Part of a small language model's weights: 13.8M parameters.
Each number is 500 + 25 x the weight over its row's rms, rounded and kept within 0 to 999. Layers, rows and columns count from 0. Numbers have three digits each. The size before them is the row's rms in percent of the matrix's.

# layer 5 MLP up, 1280x320, rms 0.139, rows 156-311, columns 40-79
097:484476480488512493501494472505528505474517495479508457541537504507486483478542540496501454519501497542574503513563480484
097:497497477482480482506527490519496514486540481511507464523525465493494503493480498477544507497469463480480497484442489498
108:506513524466534483541473486495517527515478491492471518481553477495495440489484517523524434508431512510525509507512440466
104:516503504543468492481524539505525513454432493486507508525478551505487454508515523520512497535546503558498519490521484492
087:511531492517511480482543481439500520507565456492500496510502495512536511478506472549527487483506476504465435516483511511
105:478485462499481531516543491515536498514528505494466493529491512480510457473501490458459506521523519462559511509530488516
096:480541507479507473511518483489429494501471508478519511530527503491530430455532526491524512588473541466502520474542483497
097:481543472477450522509499506493479516502463531510513494540533524499462499529535501536465494561480497536521481474517502516
099:482551552501533463489552479452523489495504558419459493501486522537502492541503512515456486490490529514511521476488491490
098:491510487528490529528510518494542461496472468494543532510510491472507472470491528497484491492532467501503497454530487482
108:516470508551546529467562493490471495490526527518540496490493470535492502505520469524540464485468489497489496510527494510
101:475509559510470541497487505514513514542489450490546497508515470510494449546518512470537522531519496531485483501487507483
110:472476510479468535509497503546494529482508491495473496503529560513510502421480505480469454528495525498507524499500480517
111:509505470488520490520533516535500513499446493496471529479500509503484476521507498477535514531515454489521529510470470486
098:505501502486481486542481491460475505475518531483522534477541512485498501477516509465460534493491454470484491513530536494
101:501529512477496502481491494497512495524479510549467501514474514507476515510520462482519538473539489534539467498495529501
105:497456506509531502477509511504536503473477484557498508479490466498537489532462504542468518497500498550481450492509486448
106:519504498488531516464512471481461487522527526483483523547518482497493478524487464491493513530468540513537507514493470483
102:524514492547482496530477503511476559519468538491482494488540485490456525506518489456528492501494478529504465472501537489
106:461511494495539483500447516484475498507454485564518552520531527512512466533486511526510505462491498538532513485520460520
099:462441507524503577514490492491482489541466493516502518460523499486500467498505490524529504513471514504501519511509529497
098:531486468487529513484522504511539503522527522527486512504501488490487499529492499489486510448515473546483499481501509454
095:474498532540495493484541537464494514491472474524509542524504450450525468506461518498495543515475515463462497495512499445
101:479543520515538511470486487493493536503505502531507507555519475480478524486524520536533499467502497476457542472458512491
104:497490474500498491491510529485478494507504520492478471519527494529537479446496500515489531470515482524513518491490503483
124:477523483497459540542509511526478501495553467492538520556519511487509498491508482494476478494499507533521458461477517487
095:501488520509528509530536475509476498507528455495496528528527528511548492510457511552508514475479511486508505484519455529
097:495553513468487517531425450516527478508554486497466498524487500501496496476483454446498498457488473494513488528493519518
100:475515450533539528485503469511489475544487510491520497514483538473506486504456479475485483509451489521533528521464562494
104:501494503554467487489540548460511491520507485455466483533509463468453472483477552516499514482519469538534513482504468501
109:539529530498482527493467474479509457506528498492514505559494495462532494486561479486518506511485506515480479502528543506
112:461492503520508530533505524442487521459544526482514497506530543508481480520499522474504509429466515514509495501529490544
093:515507475501462488551528523562519484473528492532450452531500484516508523511453532477476492524523492491511484493523448516
100:480498524524522495493456547483498493482484468475568492502457478550489514462459510474480525519481488498457504488462465459
098:506517501532485514494532530528470525505486535492488532527519514496433512485501521515475496465499495527479485498484475529
095:537464481476479476545477452486474479497482504478461509486502484513473520467482504488560496529514508481495503490532466536
088:472525538495475529498510542514495475496500509525518423500485468467540485513470462544517517462534497499471498505514483505
105:514506496502492457506496508490500495491513487502515488504518487544524496443498492492477495484473529438540477467493500524
095:516505497511517521493487507462497489536531481460476480531524530464526516507526510485488482485492527515477478519529505507
125:492495513510466536481454531548472533477524501505459537464524477440482518480463519482497547492475505484544522474480524499
099:509513461510480490534527496493528496472528509485483484495509484523510418507492496503518514496497454544472574493496513511
106:482470494530470512489479499502507446525507431537485505541472522553460518479487509501495483541507519516496496474490501476
090:515509467500543486500519511488532465483489466533487521513548517462512481504478492467487494515503546508574444526535550516
104:496492448538480513497521461446484467499541519485512504551506502502464503472506500524513534499492460513511550495481499475
094:494492501505451481513513476502521519511485494506474455501491498487497511505531481543466486545524467492508519483468529519
103:488469504475485510486493453537489493483478474482524513501533464502534501501495498441448485510509523483456489466482547526
104:482503525499479430512494481507510481512494547539453503499515473511509532524513477488509514483519508491539481502499535509
100:483481511464503515497480529500515510502495504466503502523527524466515494468506474504536478508494470491478498500523474498
103:473522531498555492487454490478484533544463448502501533507534521470512507507499496527514458529510488525548485479533485486
101:544515503535500511493516525512516520527544441531499516469510499511500466485514485476489449475551505489494491487528469536
093:544493530496523494506508514485486510508474493497491487498530465476556494486468535484485489494498472485519508468445517533
090:464530493462476472501483499542500497478546505498489490527494497502538533513493448516518517496482514475513474457505507523
104:554475478504489543484469521522460537490488515470538527483501468479484517497476489466463459487488552488524494520519535486
112:482509511499473506473529477491508510484483480489512504516508452507527448491503494467510489507452491512453518514480489519
102:511513435510514518526480510544504486471539504484489448510543495496508493496457474474490486522500536494491487532530476447
101:509539498550543527468468507474512485501528505499541555533478479479494538478517491488475499499500476472492524457515499502
116:519513523483482524459493484517508492476501482517475498531502530483537528506484505475504505491500501500561519437540466505
098:446481476525508483519497493530513519472534501487485446489524519505512503482481486443483495503493513501520486477524473488
108:488534548547451459517503488527498525500463511487520506535509474523471486522496503506515478469462547481466496473496460499
092:468564523517515543511498476509521435527504522469522534500516513525483461502522477557548488463471487487467533495521496503
107:511452515472504518520475451532530515473492475449489535475476513480506485546501500476530501462515541466494504439503515474
098:518512496523502455472496534506512525485460538487547514496529506548533476542458518514524478515488497532461524479521490478
104:532500471529519488463479486486461465526494506496493481513495470502494506546494487503539533543510503504488460503483460521
105:476518490510558490482497519499510544504523483532479516510486481520475506478509530494470469522491476546515510479490459507
082:514533508439502479432511516481442505463444487501485473492501532482512503484482480494537506470468483522530508488528521592
096:537469498537493464468505531504518518508496505513473492489495517497569470467526481485499511490553487508474511487469507493
092:505529521519488455487479497515471520478502481485496518531545460561512494538504506464504481498520489522542511481534459510
089:566478493541477487439521530509560496481487483502446502472484448516516493467529492503517504489554494518493470493502494500
096:513520551542492476523496492506510511492550500489511499531508489514494509553514441508521483440507520472459484487532469532
107:468492504522534512481498539509523511485469473483515521497492499537508490505464510470548491563465448452502495505451464510
093:498514455497456498491494509501482486502535493487505512469493533504531506480493575515521495508506516498455504493532499478
099:515507488492456480502553541497492514492513497480464549511478509510519470470512519458489510508511446506520507523509517504
107:484518529523528515528482555474460504500506460480482508495495474496464495502490513506528526451501532503459499466514520517
097:497526494546519510502479520497455482470413484511542536513506486511493490545546493592534468488469526482506519489516482489
124:496458512504467511492504541464502507479558531470527482527515487536501510513502496486483508520444464455442506479517489526
098:478518534509518486486512501504490495492529527498499520531521514525487474501466504520474537488532508502502472441497483470
082:514546487508484507510531513522544481513517465511521506519517458521481496498504532527469502498528522524482486461490485503
103:532520478524489485525505527484509486507501494556490479536490456495479499507514495478489530475508511492518537507541514479
100:504496478497483493475478515490466481493533467494451492513472470475516497507505542481514491494510478518492499510524485498
098:487497519468504459572495487548489427509498479537494462531534495476500503501525500561486480520496475481542498501497486514
109:516533472506516542527503536485483519506479502516504515535508523483512487523497518552494497478489516533521480453545478470
108:536495500519509491485467474543491500503485513500458467499453495495476470514491504477461472495513493486550518514504519484
098:472490484476467500502487503512559486469507501497454469515469475510484490464466543502468471500478518470480484471501480473
104:463514527482497562501505488507504512481513515533542518514487535495494484493477511500491469469466519469470534491444482521
086:520516500484533526528549476481546526493480510473525481515499514501472485491537524512463508499520513524459483483469558534
092:455513509538487503508501481514513513515487459520450448502515518475474483492483498523449499468494465475472500484489507525
103:519494476507502524490532465494422490441502523501444545493499499482532476521493501501514523485525494472499550506516570469
105:482480484524498514478495518493463502505540492543492510517546494510508455510463483528518495469519540489463482477504491511
105:478537499521503513474468496458492497521501533452495501487490534531465487489555503471492496516503475513513496509495504493
095:431513519510479481496510472489478500489517502511510490505535492482539561481487488489478506536512447473527476536499528487
102:537472534517513535516490505499457514461520480505500512484519467511532493475546480508506526509494554509446489510523492530
098:496491540478490520489510524566459542512478576490495479496498478489481500485498488467526516539507449475509490459499509539
095:446472453500508529473467483479524497483514524519518470530499482540502511487488526535493473479550512509467511517490502533
088:481522506511534497523484498456460475533533484507529504520534505481459499491533435475505528493519507532519548504497469551
106:530506510504519489483497503518474474453521510501434470512458469549484510492550543548522515543493475466468503520500487496
101:543537523497477485501464528461441507480560531515491483535503506516471526527508515431533498483520528484507514520505517498
093:466487504520519503474480482499504466549543494528498534501521528494517467532509538498520435508493508526504495494515491523
089:514522517497488515505470480511504519513489511532477509492512478511501469500524472447502486454497480518482487505550543526
104:518520464489495506475482464522484503484446486490455502481540463507455490471483526457493472504534544470522472492541496457
106:534510488465504477507470523492497464502479487524451509489492528490522527497473504490533496484478550467479495502520490480
103:515492509524449469476481505500514495486496491506507491490545504505536497519477484495476502510534465511512545449528506493
095:486517520512458510551484489513497479503466540474490527506460558519515484474445520566483495532499472475508503526529479502
085:564499459564487500547510471501552496506505500457483488538489523506480467534484476514487452494477497516467484460511504479
097:527502556498516466475506550467463491472498467490463500554496518550504512503539509486520514466517514462485498479512520535
107:510542511474563531487508544537489506520523526500529478476450534524495469491486503468536504454498503480494509485513470544
099:486486502526459536508514507485553482510548492535491511465496490514521504541526500485494516471500472478516465497508494468
099:497506513466532507431482496516479500434481512530483527504503534467496516544507498502491450499533508519534486468480509489
110:486502479492540532478499481482472484485572489493485492486504480556487500470464501488520477524501525537542492479490547493
101:533482480475462520509511537507528576475505490510514467518511511531499489518518498519490544501445490529448474508494483477
096:470576478508470496541523487506497473486511503507547506508474476509508473501527502529510456478555516484528520475538482506
096:474519516475474497545531505502511517502436451512502526507515506501463498505538508483496473463540469497491527484486493508
092:485492458471526520452551513477497502505531486581511531516518499561523498494530509487483490458535529506567525518520485492
097:502509524557498454488478550518516504454496501512488519533498502456528480472480497513470507493478500536493470497492502495
100:482500477480499470490521493548552448512559502493479503487490494506502505508473458469531531535513504477474516486503514499
105:516503517493484519489464526493499522493513506495472504524498509500501483495492529530526544477484532520526524474524493488
100:482514477491527439492454480477527468452465502485523497534585478452475487521499484529501484509460515514522509551500513483
102:472512555491541489511557472536509505496485507508468531512516495478496507493514482485535472501525457519513521535485475558
098:479512503484518479516515524502484498503528540498495537509542514544456507521481530503536499483468506493529506419505491511
104:477543467501485502542478550494537480440480539508502464482464511483524498578523554521496505502526539479468499482499485510
099:509508534492487534469495513476531499452485515471530493493540480523497489522496497510485492441568500472465465493473528536
102:526439500506483538491484548475532464481473501499489478501451508504484501511523518481487471482476486504516517508502509500
097:530513477515481475566508527481516498556496495509522529514478428538515501490496486485543485489529505514487521487505502545
114:528475493494500508521506492480528480485516547522504492485511508568545494474448526476509504487461472497465496532444483489
102:528565488511511524513476528508434523506492496479500490506461507500511491486502504520473515541497534472502532502488523478
093:474460510478470462540528453541503526471503532485492502499480504531494517527470540486513458471486496501486509504527494515
104:484522499467527496503496499520514506550532506496492495495509481485528486519486513519526516483485479504544534499531483504
095:499496501487562508498477495462518491521490472479513514529511494468501476488482495504514513442491478508486489493501514482
103:510521516481518536519493509520503500488511439491467450501472541498517455466504523482473474495502498507512525488518498481
100:490537513517548524500492471545457520515452490480512490504471540467509473519486453500524462497517486466496469491519495466
107:513489474519473518537477519501466489534484500511500534550478428508500468520496448512539505510515517442538488515513492498
097:530430467501532474461506468476498428486441490494457481499428518505546485473456516488575512557498528542496492536534542494
107:500458530509494511503553524521515510470513510503511474524490508492543497483470490502567540495534487498506479494498495485
107:530477474487494487530496507457489481490498529480485479463492469477496505529542496516498503507484497469534516452488557514
103:519497453463455510525560542472512489503480495498454490493484482485554467496505502444497506517510501500524529496451518513
106:494528516485519495525531483502490534486491499494515479503521508492508481523516491482511517468468522513464482478498506562
104:465467485530486516523507512508495557537481478482491477501488499469493488520517531475569512474498510544460486492486482510
092:428500539503508475499475519492459451510460491491504512541477460475524506480505509490523520492505510493531489517502468498
103:495505484477488496480518526507498528463541509488471481501547508457501529493445481480501498524504463476496491514500552456
101:525474502513460476520498491495482507529516474489467475504483516477478458508487512488485448506524498515522523546507499475
109:490529509487513535542488501499480508530525459490465464490515499468475500467439464485497448473476479513506470498460516494
107:533516512501494522492514464502510472529520479498472505507481475523502496480526502474493508504502451525513498490497480518
098:510528479484489564490474495468524477461520542533518520482518504464531477479477490502488508510507462500526482491477491460
104:495513520501487517511509483449515514483476501503531510548496522470513484508498469506550462525535501505517492481487497475
107:498565498460544514490518502527490512513475482536494522521476504513494466534476528472469489483496497499491502450543486469
104:534508503488472507510510524541507478523489521520452494499489495492535500506515506528501499479468506474472507463498546510
110:471479535502498544525452489502535549497473510473458489496525529476519521529509527520528476519514478500533502467493499496
101:489484449484477459439527569472506492524544486464504497483513501500507506498530468454535472516482521506491530519509510516
107:508478508490491492527521478460509500448499535464463483502532488513472527476487492505523539537476490499510475485527503478
102:492510534510525491576487493503489488521519499480490473497485482564457499501500528517520512524522499523557524499521505488
093:521526476498515491495529499470527502551495493489533484467481511517510461501515523499481464497507499480471546483479517515
103:448472452471522502473497531512516525562551507497469483511520425478500454458516508460455502485529505522478470484506449513
116:502537495535492541485494482516490545521507490501511494521535494505513503473484504477523493524503499498390535480502521509
092:467463498501540492521459436491513461540515544503501491484528545474552488510514499506515503464508524508503528503465519491
093:519491508511498565498479572489491492516506476482509522533500455499477506512515507485496488479499521498495509474486485482
109:480507485497488478493527425515509493498543516478464507522477484535513496476518499511514517439478481460493550505531496479
102:470513550559508490515565517517496528513490531503490486509492553497496504539526532521535460512498501531495471521560503507